From a checkpoint of a small transformer trained on Wikipedia: MLP 512 squared ReLU, value residuals.
Each number is 200 + 30 x the weight over its row's rms, rounded and kept within 0 to 999. Layers, rows and columns count from 0. The size before them is the row's rms in percent of the matrix's.

# q: layer 3 attention query, 96x128, rms 0.206, rows 0-26, columns 0-127
# k: layer 3 attention key, 96x128, rms 0.176, rows 0-26, columns 0-127
q0,085,253,252,184,195,163,187,247,177,184,222,219,221,223,185,167,245,211,238,175,234,180,224,207,211,180,187,207,227,174,173,258,216,196,139,160,201,215,212,214,151,204,250,225,195,118,217,227,240,206,223,192,187,168,176,186,226,199,216,242,230,174,201,173,249,159,165,185,184,198,239,189,202,230,178,217,257,252,210,226,195,206,194,176,218,230,228,193,169,171,259,154,234,196,187,203,187,278,199,186,179,150,192,214,190,160,185,158,198,224,203,169,166,151,230,225,221,253,227,205,146,235,198,197,226,208,203,203,138
k0,093,143,152,194,202,194,226,175,199,210,176,213,185,161,197,191,254,204,195,212,205,191,169,186,246,216,249,235,233,189,244,194,169,226,165,106,174,155,211,176,256,191,122,151,225,248,240,145,163,245,199,207,215,161,219,189,219,127,181,207,186,147,192,220,229,201,227,249,181,213,198,209,203,171,193,176,221,183,192,194,196,173,248,213,189,196,191,197,193,199,134,238,153,199,177,221,189,222,179,195,203,157,260,244,227,244,177,233,218,178,203,213,209,210,199,207,167,193,160,181,207,217,226,213,172,234,237,169,223
q1,080,217,221,230,200,223,212,232,188,199,194,221,264,196,258,186,198,196,172,195,225,215,209,209,187,257,158,150,220,235,197,230,202,121,190,241,187,237,174,196,158,225,251,262,202,206,166,207,249,182,166,160,237,254,205,187,244,271,181,178,197,182,216,225,213,164,221,220,173,219,205,189,183,220,236,229,204,186,154,254,211,198,213,143,244,293,145,190,207,198,232,177,230,185,229,184,227,213,199,201,193,194,180,183,182,197,246,240,214,178,174,220,178,190,212,171,234,209,194,217,237,204,152,255,233,170,204,214,186
k1,133,153,236,190,236,160,182,240,191,172,211,202,188,201,203,178,221,194,200,225,166,159,198,218,236,210,246,220,178,197,217,204,244,217,190,216,180,214,229,271,238,192,240,179,164,179,186,184,200,223,200,192,163,197,164,172,192,144,243,210,202,208,191,174,234,230,177,235,154,239,208,260,151,171,196,180,211,209,161,228,240,209,159,214,185,264,199,206,188,254,159,226,178,189,179,132,189,233,185,145,208,156,136,187,219,265,157,159,151,259,192,209,163,174,189,219,176,194,193,137,179,207,209,221,178,223,191,175,219
q2,087,212,184,202,179,175,204,161,196,167,205,189,169,198,161,169,228,210,217,178,151,198,176,173,218,135,255,217,207,159,237,152,190,282,234,161,185,176,228,189,216,199,161,141,209,174,213,180,154,205,188,218,176,143,228,189,143,134,174,222,224,164,187,178,220,224,198,210,156,195,192,168,214,220,194,178,183,182,241,166,177,213,196,218,163,143,229,216,228,186,207,206,213,156,207,180,173,166,132,205,257,222,233,245,224,227,141,160,199,191,225,234,201,220,156,187,165,181,217,172,239,180,221,195,221,223,203,148,230
k2,170,203,170,208,186,184,166,142,228,197,212,212,191,219,194,195,188,210,216,189,209,286,228,138,174,159,207,147,203,188,186,170,155,214,203,197,189,207,196,139,173,190,192,172,253,224,259,167,168,196,190,165,196,229,252,227,172,190,185,196,238,190,217,234,154,203,211,207,210,132,169,165,244,181,236,199,228,189,261,181,172,256,238,195,201,141,199,213,220,134,197,183,201,190,228,288,197,157,202,224,215,237,250,231,184,182,222,234,239,207,206,186,255,244,196,197,202,222,239,231,198,178,211,195,222,196,233,207,210
q3,101,229,194,206,251,228,266,203,186,216,187,164,226,254,174,263,216,157,202,194,200,228,214,197,207,206,183,255,202,178,228,186,181,196,178,182,137,179,219,183,223,178,161,163,188,174,181,160,195,248,228,247,240,256,232,275,220,162,209,223,199,154,159,192,177,172,218,149,230,187,206,154,198,191,173,208,176,226,220,181,160,140,212,154,196,218,226,186,158,251,162,165,166,220,215,188,219,198,237,201,179,190,184,220,151,172,217,166,198,237,214,167,175,178,229,256,196,207,267,220,213,215,187,227,192,240,226,217,207
k3,099,175,211,203,206,212,180,223,155,156,184,137,237,219,198,160,209,168,229,168,263,160,208,195,191,175,179,240,225,174,195,172,212,172,177,163,204,167,176,176,226,143,222,197,179,208,218,183,251,196,248,225,238,209,160,197,173,190,214,228,206,141,186,151,275,234,172,204,236,185,141,255,172,163,207,176,198,240,153,185,192,224,221,207,208,206,179,171,167,178,153,207,199,216,151,199,209,179,166,196,259,164,154,205,193,233,189,174,204,233,231,146,227,172,209,166,207,223,176,215,158,175,159,226,147,199,234,199,166
q4,081,206,234,236,209,165,213,179,162,227,229,219,230,233,218,165,198,185,167,193,161,209,185,206,229,186,196,190,193,173,230,190,198,200,239,178,157,237,251,234,215,229,199,196,148,191,180,218,233,237,153,231,165,179,202,202,195,186,239,181,183,205,226,204,141,207,178,187,163,196,161,246,163,232,217,116,208,232,195,161,175,197,182,134,218,198,139,170,166,170,150,173,262,217,212,177,234,205,218,138,202,205,144,209,176,209,206,149,220,194,255,208,171,195,136,161,261,204,233,213,202,218,200,214,214,196,206,148,239
k4,126,166,172,215,159,231,211,185,254,211,156,215,172,212,216,175,185,199,239,211,168,184,210,183,198,173,219,234,248,165,210,206,210,253,196,160,230,223,223,168,237,178,175,207,229,182,240,176,209,248,244,238,232,212,158,184,130,184,175,187,190,180,140,189,225,234,184,203,249,225,189,188,235,168,182,213,199,163,189,181,213,176,197,218,192,187,263,204,145,200,176,260,153,199,246,239,125,209,231,220,177,192,201,165,204,207,165,194,188,225,195,196,248,256,239,243,172,162,204,180,152,204,251,225,189,249,192,197,153
q5,103,196,181,248,258,212,237,224,201,211,204,156,250,177,246,181,198,239,215,182,238,187,223,200,211,175,170,235,301,215,224,174,228,226,176,213,217,211,180,185,243,219,235,249,191,146,223,225,256,250,204,161,241,257,182,230,211,219,189,175,202,168,182,177,222,197,217,227,228,268,226,168,171,195,176,254,132,218,165,244,177,196,205,203,262,200,194,235,193,242,165,224,208,197,199,198,205,206,239,205,193,168,211,221,169,222,214,208,180,202,165,192,226,180,216,217,251,150,188,204,170,170,185,233,244,213,219,164,198
k5,098,260,207,169,202,218,238,256,142,198,211,207,217,205,187,209,197,188,222,211,180,182,216,219,147,210,221,219,187,225,187,211,217,170,222,224,187,210,169,202,201,219,210,251,173,170,164,203,225,169,245,243,158,169,136,196,182,256,184,211,210,230,202,158,215,163,149,202,175,233,249,232,169,239,203,209,194,184,166,200,215,170,140,189,174,248,178,160,157,168,260,213,187,264,155,168,204,254,158,171,178,197,168,167,212,158,200,175,153,176,224,174,142,194,217,221,201,176,173,192,193,250,159,212,220,203,145,227,176
q6,112,207,171,153,148,195,154,149,220,190,201,200,136,216,146,178,220,188,220,220,151,206,175,184,178,171,251,177,167,181,225,199,188,280,212,175,201,186,210,197,183,188,165,113,210,231,231,191,122,163,179,226,160,152,211,198,184,156,186,193,241,218,192,194,192,218,198,195,187,184,188,226,245,185,186,166,209,188,251,169,213,198,173,230,132,143,240,199,235,172,235,211,201,170,225,213,173,161,151,192,222,234,193,210,251,208,153,184,189,213,229,252,225,216,158,204,173,185,187,183,205,167,228,194,184,190,182,179,234
k6,104,232,195,216,208,157,170,164,200,233,220,190,230,211,189,223,200,216,191,192,223,307,243,135,196,160,211,177,196,197,189,189,168,221,151,212,173,189,190,146,172,211,188,157,218,210,249,176,199,209,195,157,219,229,261,244,189,214,190,182,245,195,234,246,184,190,254,190,211,143,193,154,237,205,241,198,198,170,265,186,148,290,222,170,203,163,213,239,201,151,176,148,215,190,196,255,211,195,215,219,203,206,236,223,212,205,211,226,227,229,200,179,248,194,208,182,216,218,237,242,204,195,198,205,243,203,227,196,216
q7,097,218,189,152,193,142,158,204,223,195,204,220,159,174,195,186,224,146,203,243,203,176,192,226,163,219,195,189,145,213,219,245,205,198,217,244,240,245,223,233,134,214,175,193,218,186,204,238,177,145,205,195,163,183,203,210,229,205,165,221,186,220,244,197,224,209,149,196,144,210,213,248,231,185,243,216,204,238,180,197,281,215,154,185,199,220,174,203,193,208,265,254,221,235,228,217,195,191,167,158,146,230,162,201,164,153,189,167,216,193,250,190,237,199,206,226,193,191,143,171,164,222,239,255,189,175,180,217,180
k7,111,197,227,209,190,235,219,147,222,257,157,238,176,210,220,231,206,240,158,184,222,215,207,213,226,203,195,195,182,193,235,267,200,240,246,208,239,181,246,214,167,181,189,164,190,222,181,252,194,208,181,190,236,166,255,212,134,199,187,196,211,171,146,256,189,169,227,171,182,189,231,185,211,231,196,189,223,177,181,162,138,159,179,224,176,107,222,182,204,200,169,151,236,161,230,203,193,151,187,259,226,253,238,196,198,181,178,238,261,204,236,224,160,220,175,214,188,175,211,228,226,206,192,202,220,191,198,200,223
q8,108,207,213,196,176,196,182,186,186,233,169,209,234,153,190,153,179,226,186,183,249,213,217,196,221,147,185,182,266,184,136,258,196,239,256,181,186,211,176,175,154,169,264,189,236,163,209,212,180,183,191,195,223,206,220,222,208,225,218,225,220,191,194,207,151,182,196,166,172,179,173,198,213,100,190,166,176,253,192,235,221,187,230,205,179,191,154,187,227,188,239,176,231,170,202,230,260,210,201,158,238,178,213,238,200,176,171,201,212,228,186,190,197,220,163,195,253,211,223,240,215,142,195,123,231,203,236,242,184
k8,102,219,155,176,211,246,218,217,167,197,194,175,235,202,197,276,182,235,220,154,154,216,206,212,181,234,189,230,174,169,159,147,201,201,186,255,186,229,199,199,253,236,148,212,166,146,200,160,189,192,174,202,137,193,200,223,251,228,247,179,255,195,205,201,224,204,202,200,150,193,207,173,198,184,219,187,214,207,211,178,217,212,152,228,190,214,179,221,237,164,287,241,214,167,196,179,213,136,247,140,186,221,161,230,206,202,243,201,185,170,163,216,246,218,220,222,210,170,175,180,172,211,185,235,207,209,149,212,239
q9,093,156,185,159,174,191,195,201,219,204,158,236,190,225,174,225,220,208,166,210,221,224,185,211,227,219,220,184,201,167,180,196,214,171,163,159,209,183,141,190,220,183,234,212,187,243,259,209,149,144,228,201,199,165,184,122,161,220,154,214,157,226,159,172,177,195,178,284,206,213,176,215,176,207,238,158,208,194,147,216,199,207,193,252,188,219,188,169,140,180,234,244,143,163,166,174,234,225,230,181,194,200,196,178,228,180,211,274,170,226,200,172,158,220,199,152,190,206,196,219,154,211,227,152,195,213,157,186,189
k9,112,210,195,205,244,202,162,154,226,116,221,195,145,211,169,216,188,191,218,214,181,189,187,157,187,198,190,160,187,250,219,191,190,179,225,224,238,200,206,210,164,187,142,200,210,152,184,267,155,216,119,194,164,227,234,214,209,198,228,193,184,224,201,175,122,255,219,169,165,186,184,203,235,236,189,193,207,208,229,241,259,189,207,235,189,225,192,199,262,221,160,237,191,185,199,191,172,189,232,186,221,223,172,217,211,176,249,190,207,131,169,255,238,218,200,181,164,176,214,181,214,144,222,189,231,181,218,236,224
q10,092,242,189,214,202,223,215,209,220,209,248,201,195,193,231,232,182,232,202,220,224,219,211,189,136,186,196,189,169,231,175,221,204,163,208,220,186,174,221,177,180,191,239,216,202,197,186,161,263,167,148,157,198,255,172,245,248,235,227,224,215,230,221,198,188,204,167,132,219,168,126,177,223,162,181,226,193,227,208,182,257,182,150,146,166,207,184,183,216,213,233,172,241,219,221,257,274,194,226,180,216,205,196,177,150,173,224,179,179,190,217,170,206,236,180,268,172,217,193,183,211,189,188,124,160,168,237,219,204
k10,093,181,188,227,121,181,219,199,183,189,149,194,212,230,225,213,209,216,193,142,184,204,192,224,146,183,181,223,203,217,204,140,161,216,194,194,214,256,195,166,223,192,296,204,200,199,218,185,126,161,240,221,180,155,169,175,186,183,146,202,221,177,179,218,230,236,229,193,154,238,243,206,139,145,226,176,179,193,187,149,161,218,180,183,198,213,187,193,205,157,192,204,187,157,190,183,271,213,151,203,184,219,221,203,230,238,140,197,208,216,205,175,172,208,187,159,196,186,151,197,201,160,199,211,177,253,175,226,200
q11,090,206,206,171,214,173,208,217,168,208,201,214,244,167,194,214,190,197,241,233,207,210,180,214,176,175,194,262,186,145,199,196,227,186,178,196,181,208,177,213,213,204,218,185,229,231,186,251,171,216,189,217,229,218,221,179,152,151,196,269,168,216,198,196,161,162,224,148,207,148,193,160,158,147,191,119,162,222,226,184,118,181,188,223,166,177,165,217,202,222,196,181,187,206,190,178,268,185,185,169,234,172,172,229,187,185,208,130,208,148,215,218,192,192,187,180,178,195,309,208,208,218,158,222,199,172,234,229,201
k11,090,143,208,214,231,281,156,192,241,179,223,170,192,189,174,202,216,202,221,172,171,201,162,202,181,203,224,183,218,183,145,234,171,150,165,222,194,194,138,211,238,157,213,226,167,195,228,176,203,173,194,198,272,183,199,179,181,179,254,198,151,185,204,181,220,230,211,205,230,196,183,240,243,230,190,185,212,263,170,229,234,211,239,159,169,222,158,129,183,200,184,183,207,173,129,192,181,185,232,221,211,206,213,214,204,231,244,233,177,224,203,205,208,164,161,223,223,221,206,216,212,249,209,210,109,149,188,192,192
q12,089,196,152,147,196,187,185,209,229,214,189,172,167,209,177,220,227,155,182,211,199,184,243,193,202,258,180,136,195,165,208,198,189,168,174,201,225,220,178,213,171,207,186,233,220,219,234,191,175,120,179,165,179,228,190,173,214,198,179,213,196,118,223,203,175,176,204,280,176,217,180,254,244,185,266,162,190,210,177,205,198,201,189,175,247,236,198,195,172,166,274,242,202,247,218,240,198,191,198,156,187,223,193,161,233,129,218,244,195,195,174,177,221,222,211,192,199,155,147,180,158,181,203,233,194,230,159,196,192
k12,110,209,201,207,181,203,225,151,215,237,210,190,165,231,195,241,190,181,207,225,208,211,212,178,217,183,217,170,194,236,187,158,189,266,254,204,204,238,233,218,187,213,204,150,191,206,154,232,210,226,154,163,154,214,197,188,158,220,161,157,208,226,161,205,170,237,224,121,174,233,223,211,187,237,188,228,263,149,217,157,171,175,243,216,218,149,149,206,205,192,169,176,233,200,209,199,204,192,256,192,179,159,130,218,196,183,198,161,167,169,203,200,201,228,171,150,145,216,237,205,193,167,182,191,254,215,220,230,262
q13,093,179,223,222,214,219,277,184,165,132,170,195,196,185,145,199,169,184,188,177,219,189,170,188,256,220,202,246,214,170,194,183,204,185,170,172,220,178,201,180,197,163,158,205,213,242,216,207,161,271,201,176,187,205,170,183,124,226,220,260,181,221,185,176,196,188,216,262,203,162,198,148,196,247,168,149,212,223,160,210,162,174,185,227,177,192,220,183,193,217,150,191,122,203,202,173,172,202,191,211,254,205,240,177,199,203,242,202,231,237,202,168,159,190,220,242,201,188,260,202,152,182,227,213,187,257,187,190,179
k13,097,159,212,234,225,215,149,197,209,194,170,186,195,240,241,178,252,209,247,161,189,150,235,210,229,243,222,190,226,222,203,146,163,212,235,197,199,135,175,200,192,172,143,184,201,161,185,215,174,192,219,242,263,195,189,222,215,151,201,186,213,180,185,212,156,207,250,224,247,242,176,200,202,199,230,209,188,231,235,210,198,211,291,193,238,212,251,179,187,195,160,269,182,234,204,202,118,209,194,231,203,194,208,201,142,216,264,213,190,166,184,180,224,199,188,166,178,253,195,236,238,212,211,198,181,201,220,206,193
q14,095,226,215,196,195,211,221,216,166,196,226,260,241,197,206,186,231,207,260,203,187,217,172,212,178,207,154,210,206,199,208,171,183,203,129,190,177,228,203,236,191,184,189,237,237,183,204,192,173,229,197,208,193,195,143,177,170,177,207,263,205,159,201,221,182,167,190,248,171,161,173,143,169,186,166,154,185,202,223,200,160,209,157,125,182,197,246,208,177,210,217,199,236,182,222,161,225,234,157,149,227,200,235,183,271,196,195,191,251,211,182,253,188,183,186,202,221,102,237,198,253,217,184,208,172,224,212,143,196
k14,094,176,191,225,246,219,129,259,202,209,187,175,192,203,217,159,222,177,182,180,209,209,223,263,154,198,202,175,207,173,164,221,196,209,200,192,220,194,158,208,216,169,238,215,159,217,160,217,225,182,217,187,236,192,151,191,198,177,184,137,214,264,191,181,207,186,258,169,239,202,279,224,231,270,220,214,188,250,202,173,222,198,238,203,211,255,206,117,199,165,217,177,211,173,121,163,209,217,231,225,213,217,172,173,220,214,227,190,211,201,201,190,196,142,213,179,221,210,142,236,157,227,203,197,168,179,175,201,195
q15,087,207,197,152,228,217,173,177,168,189,163,189,227,180,190,238,198,223,241,195,214,251,198,212,146,216,196,222,161,140,183,224,264,191,220,241,154,269,192,196,260,223,221,158,189,229,161,222,203,169,158,205,267,190,250,195,197,243,170,173,233,195,167,272,181,151,236,150,200,206,229,191,199,207,204,221,171,226,213,168,165,211,239,209,203,229,224,168,196,132,203,192,180,164,195,203,243,166,212,230,193,189,174,189,156,230,195,156,135,190,190,202,211,187,156,168,216,267,232,219,197,195,183,194,200,187,200,177,205
k15,097,218,184,205,186,204,235,258,165,138,237,185,232,188,203,178,238,194,237,199,162,178,120,195,210,181,194,172,224,171,147,211,206,139,197,194,181,195,188,209,196,186,275,215,240,180,236,163,202,150,219,173,164,208,204,213,206,205,210,221,179,180,220,179,187,232,162,222,211,202,145,224,150,184,218,171,209,219,168,227,216,253,158,190,165,230,158,178,172,187,173,177,185,203,199,193,170,187,204,242,184,245,197,124,189,193,219,191,161,229,203,238,208,216,174,217,229,174,247,116,194,188,154,225,161,184,144,235,169
q16,100,154,209,147,218,197,210,220,216,208,195,232,219,192,177,259,222,225,239,236,223,206,204,195,213,165,206,185,193,196,190,191,216,163,175,185,173,235,181,192,226,233,248,232,197,239,250,196,224,190,106,101,188,246,232,194,220,182,182,222,107,168,187,170,172,194,182,191,220,216,165,198,167,149,195,142,135,200,188,195,173,174,225,178,179,191,134,190,172,225,188,191,211,201,184,202,263,202,232,189,199,179,190,224,204,168,218,196,214,178,179,214,206,226,216,174,142,183,209,143,155,178,233,242,189,213,221,179,216
k16,105,143,225,146,159,198,157,195,212,146,238,152,148,203,206,235,142,250,267,212,232,205,216,205,180,212,192,227,193,217,184,159,161,221,156,211,213,215,148,194,194,198,204,187,202,249,200,201,152,182,224,176,194,210,212,183,185,173,222,205,163,194,228,184,145,264,205,194,167,236,164,241,228,220,208,219,228,212,206,227,187,245,195,184,186,251,164,171,262,169,187,274,195,151,209,146,181,220,195,168,224,213,185,236,181,186,187,194,221,229,170,210,189,220,168,175,162,267,186,201,221,233,200,176,207,168,237,237,209
q17,088,218,159,228,206,224,175,224,216,154,261,171,190,179,205,236,184,205,192,195,201,186,183,197,224,189,183,187,134,219,251,171,174,183,128,184,209,240,239,209,232,234,142,173,168,196,128,164,254,153,204,242,187,241,189,227,212,161,218,215,216,203,228,232,226,232,260,134,210,228,217,150,200,214,169,228,159,172,247,202,224,158,199,164,229,209,233,220,184,242,183,208,249,196,177,219,170,194,177,227,190,190,201,241,172,223,190,174,204,146,206,253,208,199,199,210,209,197,214,182,238,221,183,206,171,152,210,229,259
k17,095,170,236,200,172,209,242,201,198,231,198,211,237,173,205,151,198,182,202,174,224,203,214,221,169,224,220,184,180,242,185,253,216,182,229,167,194,139,189,206,234,180,282,276,230,244,215,192,206,233,236,200,189,160,201,154,177,197,155,200,174,181,221,192,264,190,137,239,203,161,211,204,199,193,233,211,218,190,168,221,161,236,144,174,155,218,200,195,183,215,175,156,157,216,176,178,225,244,153,183,235,178,212,176,222,182,163,219,230,290,224,166,175,163,236,169,199,179,200,236,203,191,186,232,193,181,223,187,155
q18,095,190,254,212,212,152,171,242,175,208,163,255,212,150,154,236,216,207,241,241,212,182,219,192,193,240,220,192,189,161,201,205,185,229,200,196,177,160,153,191,201,169,192,208,205,167,224,267,150,154,192,169,183,182,189,169,146,167,210,262,146,163,183,155,213,185,198,241,191,164,188,164,159,179,229,147,158,223,184,206,200,220,155,194,184,202,182,263,195,197,198,198,189,202,184,170,212,222,190,168,264,189,201,211,209,183,222,203,223,188,198,188,236,200,241,152,156,187,216,183,195,214,243,247,241,223,244,149,133
k18,100,139,187,239,275,251,179,177,274,217,206,206,159,249,215,234,185,192,219,229,194,179,249,200,222,189,206,169,198,196,223,210,184,195,158,221,192,182,168,210,186,171,166,215,173,227,193,193,223,226,198,174,222,220,179,199,195,197,231,169,192,205,168,227,154,245,238,197,198,213,239,242,253,232,209,264,222,200,218,262,238,139,243,188,212,191,209,198,227,214,205,209,229,167,210,205,176,186,217,242,157,192,164,195,217,152,256,231,224,130,214,131,250,210,181,224,183,188,164,214,187,218,177,159,175,193,175,209,250
q19,085,272,225,201,218,196,228,192,217,197,252,213,165,190,206,220,195,160,164,224,209,186,236,177,176,199,228,211,286,208,191,183,173,239,212,224,212,134,229,199,162,170,165,228,247,195,205,176,213,239,224,173,188,241,181,224,194,216,187,232,236,248,195,166,199,174,191,196,208,166,204,186,252,201,189,167,204,234,188,169,172,179,169,175,223,214,183,256,220,180,216,129,190,213,209,217,128,225,178,168,256,183,202,186,146,166,205,257,202,219,178,130,201,163,242,265,193,205,223,228,173,187,206,176,210,226,240,216,156
k19,106,175,185,249,179,205,228,182,216,236,143,174,228,264,214,198,211,221,196,151,221,227,231,174,284,182,177,215,227,177,217,166,184,247,149,163,143,205,206,172,209,209,147,147,193,217,199,187,232,241,205,216,211,185,160,189,202,178,215,185,203,175,171,230,199,181,207,182,211,208,213,230,199,157,207,164,169,158,223,140,202,164,257,210,253,104,147,196,175,168,172,200,211,220,196,207,208,173,199,200,193,142,218,237,185,235,222,161,224,140,184,183,209,226,206,200,178,177,184,202,200,172,181,170,223,241,179,193,250
q20,099,201,191,180,195,158,199,217,171,228,175,147,236,131,183,201,216,148,167,147,219,192,159,189,192,189,193,196,255,261,184,241,224,204,243,204,224,251,187,185,161,198,249,251,239,174,247,244,215,215,162,157,180,193,180,141,124,214,198,208,224,238,197,174,193,197,144,256,159,196,175,198,211,178,207,196,233,208,161,202,214,182,221,226,228,190,160,210,234,166,268,191,183,161,208,192,183,182,151,170,227,194,176,247,177,169,223,242,214,221,196,212,189,232,198,223,175,243,179,219,218,179,201,184,261,202,222,203,204
k20,108,199,147,141,209,179,217,173,230,215,158,250,165,200,165,219,215,226,213,141,175,194,235,151,204,221,207,142,225,186,176,135,180,247,244,218,213,253,207,177,206,233,174,157,213,227,217,162,155,193,149,157,165,226,223,220,196,175,166,187,239,189,199,201,143,182,215,204,133,176,192,175,231,226,211,196,238,240,233,184,185,217,232,224,194,172,185,195,198,122,196,225,158,211,209,202,188,148,227,191,186,236,214,264,180,200,179,173,196,174,172,190,217,249,190,245,188,163,201,175,193,234,236,232,221,214,202,229,234
q21,099,237,221,262,210,162,184,183,194,128,183,221,221,156,205,208,174,223,200,204,155,221,219,189,137,239,156,175,168,165,216,246,257,190,243,206,162,214,206,207,157,162,170,170,189,177,172,224,157,244,144,209,228,207,218,246,176,222,251,207,185,206,196,221,161,227,194,195,202,170,152,213,177,202,182,200,181,253,207,181,213,133,199,176,179,174,205,173,182,197,191,153,173,174,233,213,271,181,182,215,220,162,171,231,197,125,201,147,195,194,213,209,205,254,236,172,247,200,228,224,208,181,194,219,229,193,225,233,176
k21,107,200,223,197,229,224,163,247,211,248,196,181,211,194,205,217,222,166,199,202,139,176,231,212,190,232,192,208,209,188,183,176,196,182,168,270,191,173,201,211,242,197,268,218,187,209,182,155,189,164,227,214,161,180,173,207,240,179,145,190,230,195,215,231,281,230,209,218,173,197,216,211,185,150,269,173,186,229,199,229,148,209,194,192,233,252,220,172,207,214,230,223,218,122,216,173,192,160,228,187,166,222,196,178,196,203,197,240,174,189,161,209,260,165,174,176,200,162,218,270,189,251,165,162,134,218,191,224,197
q22,094,213,230,209,218,129,202,228,179,134,195,270,179,166,217,188,244,196,230,199,151,182,194,224,215,187,207,234,233,201,227,231,210,215,199,209,205,232,225,188,198,205,183,177,206,189,165,217,169,223,207,250,251,221,184,252,187,174,246,239,259,205,206,150,188,179,175,165,216,241,185,211,181,241,206,188,175,195,224,186,218,207,200,173,174,188,210,195,210,251,154,239,201,170,191,172,264,194,196,211,170,188,178,207,153,200,154,165,209,185,215,234,222,207,190,183,159,136,210,147,136,194,218,290,248,251,171,225,189
k22,113,177,207,172,229,252,208,214,187,222,162,178,174,235,175,201,208,208,211,258,236,197,188,187,201,209,206,261,172,190,223,252,210,180,177,224,174,178,218,186,170,180,169,178,209,233,204,198,207,177,238,213,212,158,216,263,198,167,212,152,182,197,216,247,189,182,194,218,186,179,246,209,202,184,173,195,210,219,177,185,200,197,201,259,202,212,188,178,187,167,244,237,212,255,180,195,130,209,203,200,212,225,247,246,159,185,236,288,214,216,239,161,180,148,202,245,247,134,199,267,194,242,163,187,200,177,273,162,190
q23,095,148,191,231,182,214,200,217,207,224,205,225,209,188,199,166,222,163,217,189,200,185,149,214,218,159,238,228,249,185,214,201,197,193,194,143,196,205,142,193,244,193,196,207,210,161,242,170,183,251,244,220,187,144,169,236,193,102,222,198,172,152,189,182,199,206,174,193,203,236,186,162,232,233,211,205,197,170,197,242,224,203,224,197,184,175,213,173,185,259,233,264,205,241,140,173,196,218,252,240,144,239,181,223,199,229,174,179,192,268,206,178,153,173,191,205,189,171,177,217,189,220,200,172,205,266,241,158,191
k23,097,196,194,140,268,212,152,218,190,189,171,211,226,214,193,189,205,154,235,226,211,169,199,221,191,200,190,198,208,182,244,260,222,152,220,147,197,187,157,203,172,192,149,248,197,174,207,262,193,226,194,185,236,214,225,246,188,187,216,232,235,207,188,192,211,210,213,197,217,210,176,184,211,224,163,216,199,220,184,204,209,183,221,249,204,204,247,235,217,210,212,216,200,210,218,225,188,226,166,162,164,180,143,265,268,188,177,227,239,170,255,190,219,196,238,170,176,228,174,227,156,227,231,288,250,149,255,172,177
q24,091,232,201,160,213,165,166,180,215,234,214,255,146,196,187,185,233,224,175,223,168,203,197,204,171,236,177,150,196,205,213,232,186,188,215,233,189,245,214,227,166,209,175,180,197,141,182,178,247,167,202,209,208,202,182,158,237,224,176,154,197,218,262,237,200,175,164,167,188,208,180,284,221,163,248,213,231,236,231,182,210,254,229,185,200,225,202,191,195,180,243,172,222,245,246,220,270,214,163,188,175,222,144,124,176,170,180,213,209,190,214,205,238,208,173,193,143,222,169,191,234,204,159,176,196,152,210,218,178
k24,092,211,179,252,155,215,206,215,194,238,216,222,174,197,163,229,162,214,169,213,155,227,140,218,151,160,186,216,194,201,166,251,206,202,232,204,199,222,230,203,218,173,222,178,168,197,153,215,191,177,202,183,179,197,151,149,205,222,151,196,183,232,147,243,277,146,180,185,211,187,246,253,150,246,161,147,227,172,180,170,157,160,166,262,200,217,162,216,196,195,228,159,236,185,197,196,210,151,179,158,210,223,201,206,173,190,162,194,156,182,236,246,186,207,204,203,221,153,239,177,198,172,188,243,174,204,198,189,220
q25,087,222,199,207,148,234,163,200,234,244,199,162,201,162,221,186,237,219,160,217,245,199,208,184,115,185,182,172,146,265,188,218,199,179,205,248,190,202,202,186,142,238,290,212,201,199,219,219,170,132,207,193,190,209,230,198,212,207,215,215,164,205,211,197,205,241,177,236,188,220,198,197,231,185,204,181,199,182,179,227,280,176,180,210,248,219,182,204,218,173,197,207,270,141,205,221,226,195,189,207,208,235,218,209,221,239,183,278,257,165,165,223,226,222,190,195,256,211,158,205,230,190,227,209,214,187,161,216,183
k25,092,247,196,162,222,206,209,171,216,246,213,209,191,211,198,187,186,187,170,193,197,214,194,142,255,217,227,162,200,171,171,174,152,276,249,226,218,251,280,209,227,221,190,175,220,212,192,129,189,221,204,217,127,180,212,210,211,196,203,206,266,171,142,222,168,237,189,180,154,189,253,190,206,175,218,266,231,198,205,183,236,209,211,239,191,212,213,224,219,193,190,198,188,199,214,218,260,181,227,184,183,191,184,201,227,185,189,127,214,209,172,210,242,214,171,265,236,194,171,236,175,201,232,176,203,218,153,213,238
q26,092,209,235,195,209,168,163,219,170,230,198,247,213,193,172,200,247,228,240,175,202,202,153,207,216,211,184,179,281,203,180,206,198,221,215,189,158,174,177,206,233,177,187,209,226,94,212,199,209,156,208,191,195,191,184,212,232,157,192,201,168,168,182,197,159,149,190,226,165,209,200,192,199,200,207,171,168,200,236,173,172,235,226,102,218,208,226,204,204,168,213,157,190,210,178,202,275,251,203,204,217,208,234,161,187,175,204,229,228,247,135,209,194,169,188,192,195,165,197,172,200,182,246,238,221,257,207,135,159
k26,097,163,127,178,229,214,213,217,167,175,237,187,199,251,156,210,216,204,226,223,248,204,226,204,203,180,169,218,243,191,147,252,229,207,192,204,180,236,192,193,146,194,162,173,190,192,203,231,227,213,207,150,216,252,162,188,232,205,222,159,262,202,181,210,224,218,219,162,212,191,204,244,226,197,178,186,220,194,213,175,211,195,178,283,237,254,154,194,237,141,223,226,188,248,211,214,168,167,238,180,196,224,192,217,196,175,200,165,211,165,230,169,222,187,201,189,174,191,194,135,113,169,176,191,219,216,167,254,226